Weights of a small GPT-style language model, trained from scratch on English Wikipedia.
Size: 15 layers, 10 heads of 32, MLP 1280 GELU, vocabulary 8192.
Each number is 500 + 50 x the weight over its row's rms, rounded and kept within 0 to 999. Layers, rows and columns count from 0. Numbers have three digits each. The size before them is the row's rms in percent of the matrix's.

# layer 9 attention output, 320x320, rms 0.0451, rows 173-319, columns 0-79
091:575456411483472468483452508398490511482531511416405480481498491474462358478550464517435500482486528608491470453521471514493513457538481499484445611455541532488613558529507558566585422521521435395523573555523557400484500419512510539541523551
094:533557427493454477459504482549541511519523500560519537529538438493478486505444541428560477521469539467532510594487595597479577562456585571581506491531427464624442485538440465532423521487454431529424459539441434382468446486524516436542504542
116:500477442453417494459543458576529566391425452516488545490415468429546488496559544508585500550537540457640432554516511523532513535545512384493494655516483585466572470487530466436604526564576549484493452523505480599481496453429484509471518509
085:471556530445539599528489438483440544576467501540511537500518425524571474497511497423495503504537501466470459487591528409487528482531581523485435439499521465551450515484394547568553488429566473484527490496565434464436461479513538582471542564
105:498541441519516444501542515560492469515461504540470411546529504474467572444452499443514440441541531466614447550498461501490535453555509298546409405472505435602405438558432504457499375529553490533526473447406454453408580488493510546388471500
094:652520538505552554537453484472372492513549442509531498441481537508411515509506544487501521485472497498537489480490504515364518392573619529421561540413587564510412432448429470417536510567496542635585474496565420427582526535560517512415519457
091:510510546540537472526438518518466537562508454522522560579467460422620464510523507506494527479513419484585425433534546567494510435491546495453469566523388469554507495452532562488579441501552407525477518607452515505506555411484660622494548581
093:464487604538465475468576467481538496473537442506426523462471463482474527500416511506585418529461607499500423591489551594362474524583602477400529395501441615500550559578390520435510475482533514509484479471477497466546591473558448577463550534
099:533473490491448453444488549523459510488448546401538430579510535520458484446477463515494462512477551391420564620526550572653589474459476502550434559438409567518521544601405486595478453644583493514549586576549449468447625404435525495560474545
090:433553354486598501559501551551505523494416551489559448573529507435513446427477522528475539446444530488481528464490526413492479588403559571471467544473512507460482481551531389473525505512442525520489588416536509487519476570505523426621483508
097:502411449544549505558511482459540485478518507500487427463508505567551479534510464407449503528471585635526489536523515507561480489565569435483550397624469504485520484565533484465507517543476543443496476550435524553444458459409512436595508524
091:510549445566617515585596475525560541529463562481464605478525428496503402574398447536516459518532422436531447551534539541454518488485510546478520529494454629546574500602448537448598442617519412496476511573565540389549488496484570523430547542
091:518454492490453534487456459563524481554524550511487508533522522529428454575545543563479546460445493521602558466444407435544507576475462527476547468501526502515431519514463495509414410503452616436491524454534510549534455443611481524433375443
106:605530505430566527490513537434400463483439543474530483565479522536425482485473539486531494427486407692527503447506613651427516623478427418542542495550381570481445496526535408499416419492507508476473519535495519431446470475406490516549394468
080:502528515408539436545484469566436503443571558497542434453459450548549518570509461499518493480544473514495540511491474481592552642514472559506526426616502522461464514438497537497531532495464522509453489540559411523489473524478381511537577435
105:479542439418544607454498493499453447506500508507511439493552467432488514474526532583457517439538595553637326554456475485531549586577532406663553539517507449521499410427523489615377507420477447521577444506486514464499531463502552533521585581
108:480550536490549483500511531417543538525542481544521494508454423470478471458542501565539443495487453487525431523601374434600444515550507589567463373453543511414509440515399520497580521469504420523504445511620597521533473404463530462492513551
085:548533486431459487525440476435479493524457514500560486427585529512507424519543498387461566522385524523578553447507468495446504501426472538468473552523601545554545510493490472452551422532522575604521594502505579464483528415543581494547551494
114:426509540461526494480488455426568496482562496449505539481556544487483531502508562533522468487494507513515485490396640559561392478406386604561550428506498386506461340589484443536434544530684450532390462531538551549458550491509496466516514572
093:434433488489509517481523547483466564596572615419395413415524476481456540466506409556494567535514539499502525457577545589487469515554394518551512379462431591500632462486440497507432498467396463559491485440473508516490465487459527423448480472
092:549575505491447443473424552499468458499434594479483525531422479552419429530522458506565536480527509462462583514512493468559569562408452439463455438486583484476517467448573474453489539548574394482468510495471439422520462442461474569517471476
088:508393477492615529484534501437489479433469450495487464547438585453510435499449445565612436542579481514476528510482411349602506611501610479485502412457483417489531547515543527498490464562447529536536508484410634514515481407543504449598532526
089:640455404441441516480443404550592557583505536512495454447558570440496530430546443423411501433472464466493456481446529502483411528498446463492421554455458522531550489454442442479436494506549491574518499546453472511516547451545592516484429392
081:517559479448438549587492545530545518578508579576428550454487524435447439481615534642449551521511501514435554523516588552504585388461420576594482514514517542516508349435581475434512450398463544496452458455441531438543514506514530579490405588
088:510559515482525526425526520552513551508528534489534555544532503440475484449464525447477563419467487479512486375540483466489527533511519585510448518420533491498523489500493501497594481543534435589525554567481523448493465561506536491357557425
120:508494559505508500493511475507495462516516477563534445453543473548420463495530363529479455540534557487529556542490456580497463511518422452414456420616534385515566595506481430365425539500386515492462473523490544457595559487492435403435475496
088:565569448547526521502478611496541518457453436546549509499538514522415497552548451506507574443436525515514413574481580404434483509421437559466488497582542522557525564525468534493520487575437525453419569499480528497410511478476457520528528569
090:572497543556375511458577513547494510518458465499526446490446477485512564567488502528493515488525571494472543512405418517588331570547462537516518463491495457484527505547446558468431447514522651481534553504444571427482516425472457448538482527
076:623489455475469417458515486483495507434521531413417377490442473590479500398588507437514500491456498554505530388489490444512503422513507583484537413453521416472551491466479547445589547433524580522531526493544522537467476514483494392483536556
098:594496520484507524501524506546526595529555520518553535498552497459457503513406531528498513450507545581482582459445400528641460476479454418597606463561544449551387540535505512566517551589540514498489520583553433569500416462500444437511542417
106:501463525527460455520540500535483590502504507568491483514520474533514446396540566441493499484462507482504429544449512589436495537514463486478440415513475488484392575558494558559552516442495477494445459551544478355474588467479517483548528525
109:458500459459447478511506545484506574460502457524533539516488450452470402500516573464602513500481597460416517571493483387565463517530534586506591439475330505507480522439448498423480591391616563523482588452467415355505524460557602538412475527
110:471569507420537482426575539529461565536436488523565523480495508470546550483591488475472507517468448569542500468440615375457510518531503488491443576449596436441479471483518393415417433393617400546533427576489491512471435623573540534433472432
103:518537473505390541484475579586538455505485553478461528514537546498482483487529533482501467497476541451493555331559422546503565480456405537561498498534437462396441448545507450463468519540519612418483541508530633529483497455474513489576438599
110:533479410497548531530466469472479468486471437513439513557525509480439485470448546461481472473446515443484490460406435579424312536568502492395608589510562548484495497410583458569560479380521564521554505477565449461614558489425574458490493466
097:557439425557471505523549473460439523493457551467497556485477541563526470484543470558484509454475477611462535439593569385385587570498598590566469466510518528507576460524401447496487527460484494436536531476431467435465434570509525514612525464
083:482421528464577556546533532609540629502449517573536517581531510528480510491568428642409557389394534430536529466443520476550486463439523521468575426487442555468556461512475471488505526464448550481463572507477493585447505428508425420461494507
111:513529466443538574513482521520605478537498566472537442517498547508462536503457477485479464563483535396463557430412419465537578545517489564567619510579390403423469541529508525517427520542466444558416494549549484539414586449449478564489498393
101:481455488477550484476475489478426486487481568407536529486523492503450491451572571489422445574420406426520544506498463458518569386570636458544433460518476496505510421493528446507530388522574490561468477444591511453497432540543453530516478579
097:472475482528550424502480502420536481503497504467581479520545490494475414539450449451419443552530545543401463550575499494578513575460463524536474438504566547499487672403619599581592422612533528538581503562541456436565439456494475589452418475
097:521451498590522452544547511453509528515559521418437588414557508492519480481427479453478429466506488409578449518462453445446521497525487513421496522500446560475540414558438472638549446459523502550494442535504595538460465517543461466402504517
098:474496521466444483494407553561451500470521452445442505403554522540573472505479477506556532523492455478413476540418591422563488412494485485581545441507460501460547579539478534568469566576502431567586518454493579537412431503503463517532464577
108:558557416507441544557556490623419494455454567453476544414439561439399486438558489497431509460548455396520496501487525499374474493556407560528550475553492546460577572511486491575409576505410419498535424531511539486536470504435453451550524552
095:481532564399560503513512477498491569449525507514540568453433448464459362496494506513523499537437459487498496415544507518525601522500462544549513545462594523575504524465522518578468502508556434504482454540535422517505397451644567501553430415
101:552495409440515469523577445461549527490512555520513504567534491510484392449494538536499455500487490439476490479472559530601506551562513563517508638624490515508489466417550444411517537485520510525477457521452412555557530541492488412546486568
107:503518410463516501602466531522531482556489533525554573493531471507575456495550479515471475558449512528467522474524505523590444432382531655567494448503594459536411505574471421525489520519509525481408548509441525497459503515556541498524549513
110:474531505478551474506467434501453473509527493536495544544481507486521564496484512498544527527501465639540616531511511568472571484552641508472518474530489503489584398456502478339512412391391601480518482514449480534500497489445578464563515559
120:520582496536460461473572479482475507463440509454469476493469532526467590533583468489481567416493414487493510479591376388539487440532557490522465484402464569510448573517464578508438501309462576482628469556590462531494521517564409487522406454
098:458503461512473446509492487414515536500563468602501500515539497475671459565494429488499535501478532554543460391516452557426545467522420526420398455454462512443590511551422486389534539453456529589545488536523440507528476572434510529592450529
099:425477369480500419458568486471487507532493549571425433511462435505486472548518493452539557588525427506502545547532483498462589509457522481485505502536470513472511552518521579530524487476519468509511546548468493535473498537448412522451473538
086:473556471443463526555428474567546624526444454511538497443479395562500453513455431490543513446522527453500487465503618408599479486558517428469535536561513512516466520433437415499486470435521422533547453566473485516560552486537493550565542568
102:544553476491534410528471516497488534595491507507472469490502447529549508486486455466480554473494525419507551584390592471654504458421416500460554414606525537552515561499418477360586467552451521497442559473449561579551473432516445452485524555
079:495465524452494461564439564459433470511524549489550463499522441552473588465515443536554412516521458431484545452490510442490490617555435521469498457441556460505478525508537486516624570489570502547548495558528440442475397552526452417355518435
080:456528489506490458533516524526534507501437619495396505502394452513519563483424403517511485573527545520508523565547496393434473515493548523535461567569452489639580452549475592481507521544502494495469492533536470498485518489511408511530521521
107:417532513472479556537435561543507555597557592500442467493456496430524440483487468521534464406566449503535465504497586466438513578482575437547446388466531491582574616433473468522480472505516514450500434573449583533526482460529479570549536451
117:563447528547514507571562508543496489443486507502502509508477485525522485507523535456411464487532439450471480388490432323446472533520441475495486479536474446501421488541498644484487464520558440403426534431481538492504515435484576522509434439
101:438508439495499477443487480479534502510448493490462429448537512533581503517512513430493519511525368282424469473539424486514490567504602548521613524500533494559489505452480497562369611446453603517458540519520490462434507480496614460526462566
093:556507467539543514428490455463492479515546505452465467487533422491554503404501458508437530457469449488599603566380471420471471554500519395710456605499526513397482373574487448539576394461387459422493589523568497530480543608523554441469535400
087:529473607502424553578499472606508550488507570546586468493563534516515470551511485534400487435486468459385573412484563518590447494536545451475508502503489552585556521570507441500519512509555510594559465574503492507546473508464512520540617594
111:572506492520575530434511413454487516485571539522474490490532547495499485514439509500554559520516435556485496428590528480371541421448443506487368458571461534459449492533448433501450436505439353518465454535460509466544400517453499550546539476
114:513474457538481402512484499470491506479475489526456580529514439558540479482518526505422467489622514503496420483500451611576607479515571525612491505610519470500491424453427389604575492441451571420439477531463398544503465503476482474476472412
099:582494478491480451475514589525586517494503470523513457520493476439442421564547499534481457518516620513486509493453550482563493409623545523468423397363554501499549493501539422399544529512524524584487505394453440446514517404519530528558483567
107:577507485447496477421516448438567521517446516545512485483461496568491484480365529454490469541537447565460564479488429606564530383575512450428541425628566499707570536519559562318561432463525597521494488567460433534487463485394417548516491491
116:481496550414420536528539502463507561478510524451530513547513463495508489537543584509518503464557489456432467474478582465464435435416551614479337408454565559630453390536463577427385440589639522434489505444485535505548431470517530508525494562
096:498481511446438515556439517464435451570505476532572492498511591594486526451532538439472515449421456522520556363546590492569308535539424513576603529540494577503424480430485536499448527388495542535525520438517509602545479502530581461525505539
083:452520503556443518504544644456446479463562511484583502570443485439543476419460384499559475545532426541483589536519538444422464536568483514466477468576450571513523538530506467527547447430498461475518454532561518472514503472482470494515528513
088:510489446513545536458542568489483478387497434474440474434462459535468498610539453507572393468497486475451504450468579553373451506445539495452572531562434579485546514588371548468433557515508516473532568536527509534514532456492482503557468536
112:489414412543536520443519568541456544470466521536508507447576521495523572584513502475487446469507506498512488561449491424560557541471582486454515443486445438567462408517453541606538477413436554522436527463472530500391392488459415508475556477
105:475569494472399530518531496489459483453555472468427499504565548467478485508511445511467551534479460378492568470408603535570491633612489481605397531402486562503563462490436544515400553550464465490582432435450501611517449483488530487488476597
103:446501469558530498505453520584526543520454477448532524483506563514542451446493473527477506545525680520462493606563465568453567488519625549533369541515407532508473511466536474630420552546495437519509492606514419487476449487529513469568428542
101:468446440525472504479477438489479510505539566538512448528476475548461457581471576501501534520462499525521584579472595460599511446563551456556579544543433527504563508468432444440473401568562493507345504446450562487477586483408472552473550514
103:478563520460545492454416513496528540584489490484551515480503501470548606584560504467506473547552490446482561565513557417462487550491346477476556383539524539560374424402557450440565567530566434576466517545525474541585448534544451497455504513
110:529489454439482489471558526421453462499540439508506455545520478521493508444508500579534589479476562633578606479473403492549558542534486444595378412618458442443461630498568555513568513417539461429454491578528549453505505494543540476411585501
091:534530490528446467511465517491509481544435528500554406501461443454572510416434547515453604508503481545478507463376558579552472574553513478518500509407673477569480474537530454568460434593463520512551530514478546554512542504520534461524551443
112:468564486548532608465485494481482558476547449586533442443453533444612451483616522588443520494531481595438447508393461567586530593460507543633492549528575474410545545570512505506601466533535485414520492549520555578476535526421412455469565504
097:483522505485536499491503441366594438492469439509440507457510504531586418385542463493461448507494593545539554479473512458489503500445513556466369573481568504532485525443511559486413523497540504511509486511470503419544465502502493539515466477
118:533484533450599513530447531545454484494475474519501501436492431535576588496511447492535570506501537520418511514448674578439588550502458461510438495533607566597596520580475472532535472497517491577582577489440472556469478479477514450533496504
111:501536471509498499475500482560398435531459510509487506483528526494509531525480522504476496439506557638570522410454599456506568457534523582458555457493548455325433375457384477534582494570532537523479513391460538510450514600457542471519532473
104:539524507407528521544494501453519422501499559476551515522564533431513519505491440532501508463440460575531547477497530560543500445519496498647546559509468563578423518424575550537634441506489483513521589490469508422444518512503539526456468546
108:575447529513533545597483436539459491536480408496515452488547443503441526474561592451471487551495439485484525585393486452363522426456508493477602464555495484497451591539451462563551503574520459529438566575467492471502474476585562546576483490
081:521563584565448463421535518473516477544356571524488503452496492578449520508552481493547561478487477449473534481465495542394452590516405448476412378494490543471542501556523415515485487561524552512484542564434621547517413546571440476498559578
089:549396522529504543513416459491471565451591472474472464507529541501503484488511455446488423415465445443476542458488530574494506451390617464504499584447550480519496681432540528508445494539499527599533482439451554424501564499488530504629452459
098:489533505452529496505419614484418493453547530461483509483444455508433531501512455442517481498512415543474523484434468491465574533527555510486456492452592532497548435390550461494477464505487458506579529436492469476451522506508511528565506495
116:546451499460521452501563567552473490440517444506521478544498468513463479558477486485502435555399538430557479520550485452528472401548510491602288447446549514582508602497591454387496531497463460550565507465547432487433435521493488514529520509
112:516483475468515544478482442507490495418526567549513449492381540525470531548404492471479461487523705585392429389548523430445556471558428512417541507485611481443579499516454441412498522374537530610553498471481520521560520461536563574593485517
094:514572393457531451546511428526464510512538515562554468589497509495548382532540492463458498493461534532512524538420465584362517469394516510579509516535510594584502515537460453469546388598495539444482408514521488553542509522502564505497517440
108:516432549465507462486465514514527446516458532514456495560529493484495537520538407463588464479530447535509545396542559555604483534430445640510423532503355546452512570507434534496440372523491505550495512556477462451460478456605444473520474574
116:497392517442507479503548492471566452469533427556491516446509490457492486477408504516431541446510505503477541420566574399467617453571455489462515474430488547484448478428562474439499555520447588552490506442494504465463579484543491524527488450
075:466527480522520474562532462516527553476528516400532551569540420482454544465396532488530502413545486528556452496494450494414546513499481553538474500487555494498432445450505459467557554436522552481452553500541531465462545561542558510425557511
087:594447484426524479439450482468616499438422503493478591443503429506545536482493540518494539484562490442483530470510509491463575504528446461507472583484465591443605492532500535414478568432518472574530555481551498467470549534546554516588470636
111:446535420437526462501554507465508505499456536494532460503466490484490548505429507504473487473566450484488453448499326539599584430456495540455424598531475563508642481477506566552492480488590456581458451486546414564481510518592537542554381506
111:520476453505451569462521520492420451538518472575510495553528403541463560407500502502477473449541536516561532571446534542478538481548604544436469549609439574433531464416469529401523516497502475520494499534588543485515552455453510532428468549
089:497484436490452482530425571556467573505597568593518537523467465529406449472470429513489466450498472527527504464559434563565704612443571546512493487531581481423531587565515431623500468476452493527491447558587570583433529637538535467496587453
092:558393529524492483594528488519439502462497355497475458460440472525491442471466436540518457553488461535455526450500494490454430556539516447450562453480491530475405533577458399425517480550523520529558486567460446528539512508438473450480520454
117:442572524512500584503525564508505538490475526534494521476466514510524530510497428451540482483505465610540584519602498498488290476545519450564381546630515415376468412612486532522482628480533498495495537523524390565526478471565541450616547570
074:446491437442380462512563486529502499517489538487580466450481496436512503482565565440488532429558507400540478517519441516536535554544511471565546577532503533523375423563584531472466462451484463434484517459428510526464535515422354474450493485
105:508445440429524531522563493457538537540461478474560527513586488558486496443540614536566525548468476475472567509405538525547528434529573607520529563556468588432456453550518530418555396608568487465532597573424445530498506459471546421443558535
105:544408442449513546487525466483539528471599456530512494550482527500482455454455503502527512494559402494556498489439510587635431541463433430506379338540566528498514412583447475448444617548519576483449531533532482490552506489450532545529539503
085:490443497573508446505503470484531486445555468527545514534536504481444460464469486539480510555534377510460456557519392387345372500537479435486470481376574433493401565452512587389470451504488574478573427518450469513496489522541425537470432445
114:562555495512493489457505511528499460525451467464539533499570451457474445529600421523510541467506380491460519547560519456577513482366544420524477461336579570622427492571556471529478562524520622450562490512398562568470461544527474505478460510
092:551453393617426524473502424501572485469572537495526568541400473414442466583601544479510491485517464448535530555493482438512514513541551517423403471530435510536553397523511523481528461482609440387446536501469483535454525415382536551500506525
086:503429517468453514537532474481533461537464532466537510487395477470500476549516482482613537471500501477430478469484459479552451528437463514462483507534432474568464521542506532455541478604471583452471499523556479378561478454515442541586475426
085:567502550542502556497517448515506490565544548441491523382537451577504533459479558483487573508445556448460557485468477486433509473534581415568597541659508485504452594504485398534550449525528498560491467458501473458603553488481466532577517567
095:507488513484454505513507443507601577578464575483464538477490594386504392476504541514493530546448516444494548526521505530506564444475528489538557502498451487545446461457517564508469441393539472555548508502435595517523562529504426463491451489
090:578508494435424436510453470407500523509471480513492501531480460577503499511437467441487524447461543469498422528502598541450446561487484436606550508548472592450506571599517404503477521515464563530476548539484587544487545473533518431601529566
116:496473551509483512483533464524512517494482526487540487455595512464545388513550488495412575425576494516508505495466511576397502548455543522569481544540452510534500532447549505370574483487503491451394493525492524427530499436556580484512450508
097:441543422502468542501465468518441498390482490427495479480490521585492528511462455517502576537551536529439442521529478450454543569541660595507481542546567551526523527616424403493484569524448551522498493534536502498531520517416490471593571482
106:471487491446500491522468555434519503514545466505570523522507504530455497446558500432509512481539517463470377406476566610444540516644476397475451437419425489544566603539583553456530461403451507495563547518510529553458512481486545561467514541
088:542442420604473512555589531539486512532584474529449602572543465528481419549516578521529530477558477526476554501628521544453424463495522565479564548492476478555470483542454583514506505481473486447536586508471474478501622448515523493632567596
095:533484459481432514528465550493461506584539446511499411483558445418434488577509480409513498453449445499380432549463510492528528492510543482606476503475550592436447564547556491585390418484487528409618592482576650557510520493540551438526562466
080:478516519477564466354477481483487462486487399388532420501481444431587448460580443401511436508511509500505473510491485472534459523473452503471493421468503516548459432484469523555590510474575513616471540522515452484414535528503502469409490512
086:500453468585622461550522540460484518464518469487465537538483394467456453515518534627535456534543527460506477464521524475496523595504468468587397515481558541467543460528523501502506454568526443509558445486434427380490545552519523513503595548
102:523493554478487449482519483474504498505513504405499511506501574494479537513501562459459499473470455410437407404488479535466562495632494385558576415452552591577345497530409397516538512518513493563536480519549386532514416563512488372522527537
114:534491478545409483491416494463534459556424475519544475506452498480461469461493462419539556460451544642573473473456623310495460499394448455388555554568642509520523587589445578589494510483515476606599546504439600569488483523529475530602498518
102:453502419528479483536492583438453464485478506492470539553482476488511507478465532547479404455498378564442443597461514510523454475527448506461397389385428538465462582515536502366449352396538516531462525556491452461446436456590485554460437429
109:495509522448479476554449506514473531483518512485517456455495480495465572384457431426520559524571522501538408477472572527521529549510525515487516561384500533412525488430437413533521577481477451452428543494513469476480492517493564517546459525
106:518520468489474458485459491508491496459491502474504504495539474460533559486440559563477564559436497568453467596372465465467518698583522604529394457598519519360575486565571513530476524299603536463386490546512467543461489541455518395487572483
119:493494578492536443556531449442522523471484535543535530519465459530522583435489450498513533487497566393530386377632460499479484589640520569487563463548466449524624475584609555549664504451448527539469418505508496398574475445551540482501590510
084:467559510478474570587425426532508482502529421557592437517520440370573500497479531431626542572489534473518476466508497514493560496454537531501569416513565568461387495464507538498425499417547428495377477521562456439469511537474555528495469427
087:548529425508464525519476484602520555458523490524569533556489575447526471461567464493501485508471440518521440384515524407485482408572549543463429499517470471475501506532441323487542576559390564572436454431501508525524469532493558534587569483
096:430575519462460533554468471444544452460516525467527457469596451521518569563482539532463516450467528492537570550491505548460544478341596578519521507529638510426683554425414639445588557599491507597499585530491524509539492513523544562524405603
110:598465465542496445471464524454530463428576508531567512515505550581465438472555457550547532438529576481462529345625542332427500579454416510562526544492479400518510493444561377444558593481499395469468567526417505503605482498444501482530440484
101:445430446466421481429455530514499491544491387581522521518469431472553444531614405472541511525517568543429486523530510481397403505426567365558504530492597421609519550653481600445557503467455555499481522544469502502517547404507508412542515575
095:549517502449506519557520446556433540469480554531446475523516453527512520485509496521492466400554426562483514365479408479532462481529583456536445519446615538432569560583450488465479448454567622472535491472473454556485482547576574433547497471
076:509530427392520395522473440378458460549501408441501467402461447428541429478592513482535487564461442562498541490519599497556494519492557443439436519411557478412522487505531480505524528456505512546533535562499482545556531570518458477517485586
092:514559555573486500501525532465495483514419542448442558507499532495545522461575563551567546539466374521578595499541554503487447524487468505528439515411418515437533492634496489508526418565551622535555495553515477475478549438584474479550444501
093:504516493520567534572473496441461480497559522536494528420496462524519488423486540460603550529520495625458424546470483396507509453516458403572558466567539637506365522414526485523448535495470444448562558456609606566545434497570605405541442532
117:502533462528537556579524516503502523430515585484569456492510473481574575480525516464547481477553501540383478442568480499547452513562518485489568377455455521468489526491574479532548484492634503514448538521516489464496395468499401547508494588
116:496528591543521499462434493493493520513423494522569498499521469542529484497510430474496498453548523360524590517528600441508570515602520502505535459560454568485454540538500469516499619553525658497470503405539544404609528471514606520500557438
110:456549476546427519473481442482483564514451475498548561484512482513553528467479488448505495484529466436531524492539617424436487498587593295563404430435432367463560535449515496478537359525524511485491507535549547508436473479524533551502532535
096:462552483529475447523471502382514519474429483488582490423518586561494433494422483508528452445468480460556522460495458509426585424516591517469425502490566596462483435576470442547590448582521508575559599528549504485486531490502524530517602420
104:540555530528510529507566502500489479470470514439589549563474522491464480513481482474468485495473496509514415513498532449530416489535514522548450541578429489498469503503534512537549461591431557550490491600509424485565430473548477462429520529
108:511325486399449360458494578568478596475539526519531459555556499542507488479477528532518581411479515418514505557547425534525527503479519531567500410541533575470541535467497555532532544481517553476499552565546536511502496514562491501511509533
116:474501503480494517477514470474500506585513546514585601484459486567456472478500512551475411450498483493491441414442465442522559523459517509473496560488446558467518443521505585605524344483525563493527410505551492446559555414454426570490524466
086:484532462486526488479448471429565543474491499565515497502624464461547498385527440518442515477459399435511458370553549440510553485522517432510424509417579501582462553417464538483472496548526499557597564543534559496418471473470542538553566491
084:536547413453528459477535505480494544515432446510360452513526509518511504554559434479500508517499400447441517478477528549468454529447493490434563560496486579416548484479443530435498417433470409401572429432476535484524506509518498506461474588
116:494494493535577517444506506467545524428417493445520453501493514550431544514499444584497463430492435479530466553401479459435560478410611461514463384593401392448497506372579299540483576415413453488434494578503441469512518554510523456487469435
086:485517479519395416489531481442395535402577435568385530512439482420473503498520402491561408504496465496551461439507462517557502487484544540555629412549456503515440511569515438474479516554441545572469587462526515536485452476545469493468540547
083:428502442509445474552463411544496514565533545520514463489560531484521460479519531601456561571536464412486504381541434420500484433534479530464525556591608477534479424501573552478485528517494479481539430537508436453491424491542514499532498440
086:616534468502557505516511475530483461575528456498462451513481462557464486490576499500478485539527467508449532490482557463442457409531491482526500566518543524503538480487477494538510517483444524553425558479571531572501536482513503425588485439
088:511492492545507567516515521418476471496534493484522505591479513449458490548534545509553461458415576505414533537512490456389484487568492476505485468467611516538568457495531500507526484480467575506535469513505405483539518423552512494477429508
107:460426501494523493403390523463568480483471490521564479479507588458444443574542547490483506478535361510549565513473472559532516424595503493482532477606650509581408594420546438476407558481454546457477378551530560472533437576449569504540521456
095:520560517529460504540428544551580539519526527509514479501458549578551514466398501514489545505434401471553519455476584485588478566483528439363597457519425480600565412445543554512530423603591479641515569514492533463473414410487469546520519526
089:549487487482508477496449531517588462525488519450497489486572516525520462570472457504478477504486593549452526658592459485551529463523387418420507573506496376596552515464430451549438558427476499494541456564489535512506535455508505628430533418
079:477516479562427545554514426502516563580491591435467638432582525487480570560499635552503572517545495504506464434545451533505549575550457522436491590444569484582514542455461437465514564512434496511488478550579503532499462516553482520511466526
096:467512506524471487506512534512476476487445514443567454470472489540577408532571550505503452488501445547567526505516456558455485431460523541461431471497570522478506501489533445438602515438491515462488537575478636480462527494471565476475512542
098:509455505464524456446527498523507608511538554489444449513487521457540448432533463472499524473509538498363605492539443352513476385492521461551531529400471505527555490551548476528485394517603482510462510472465386534527384437556461401480477397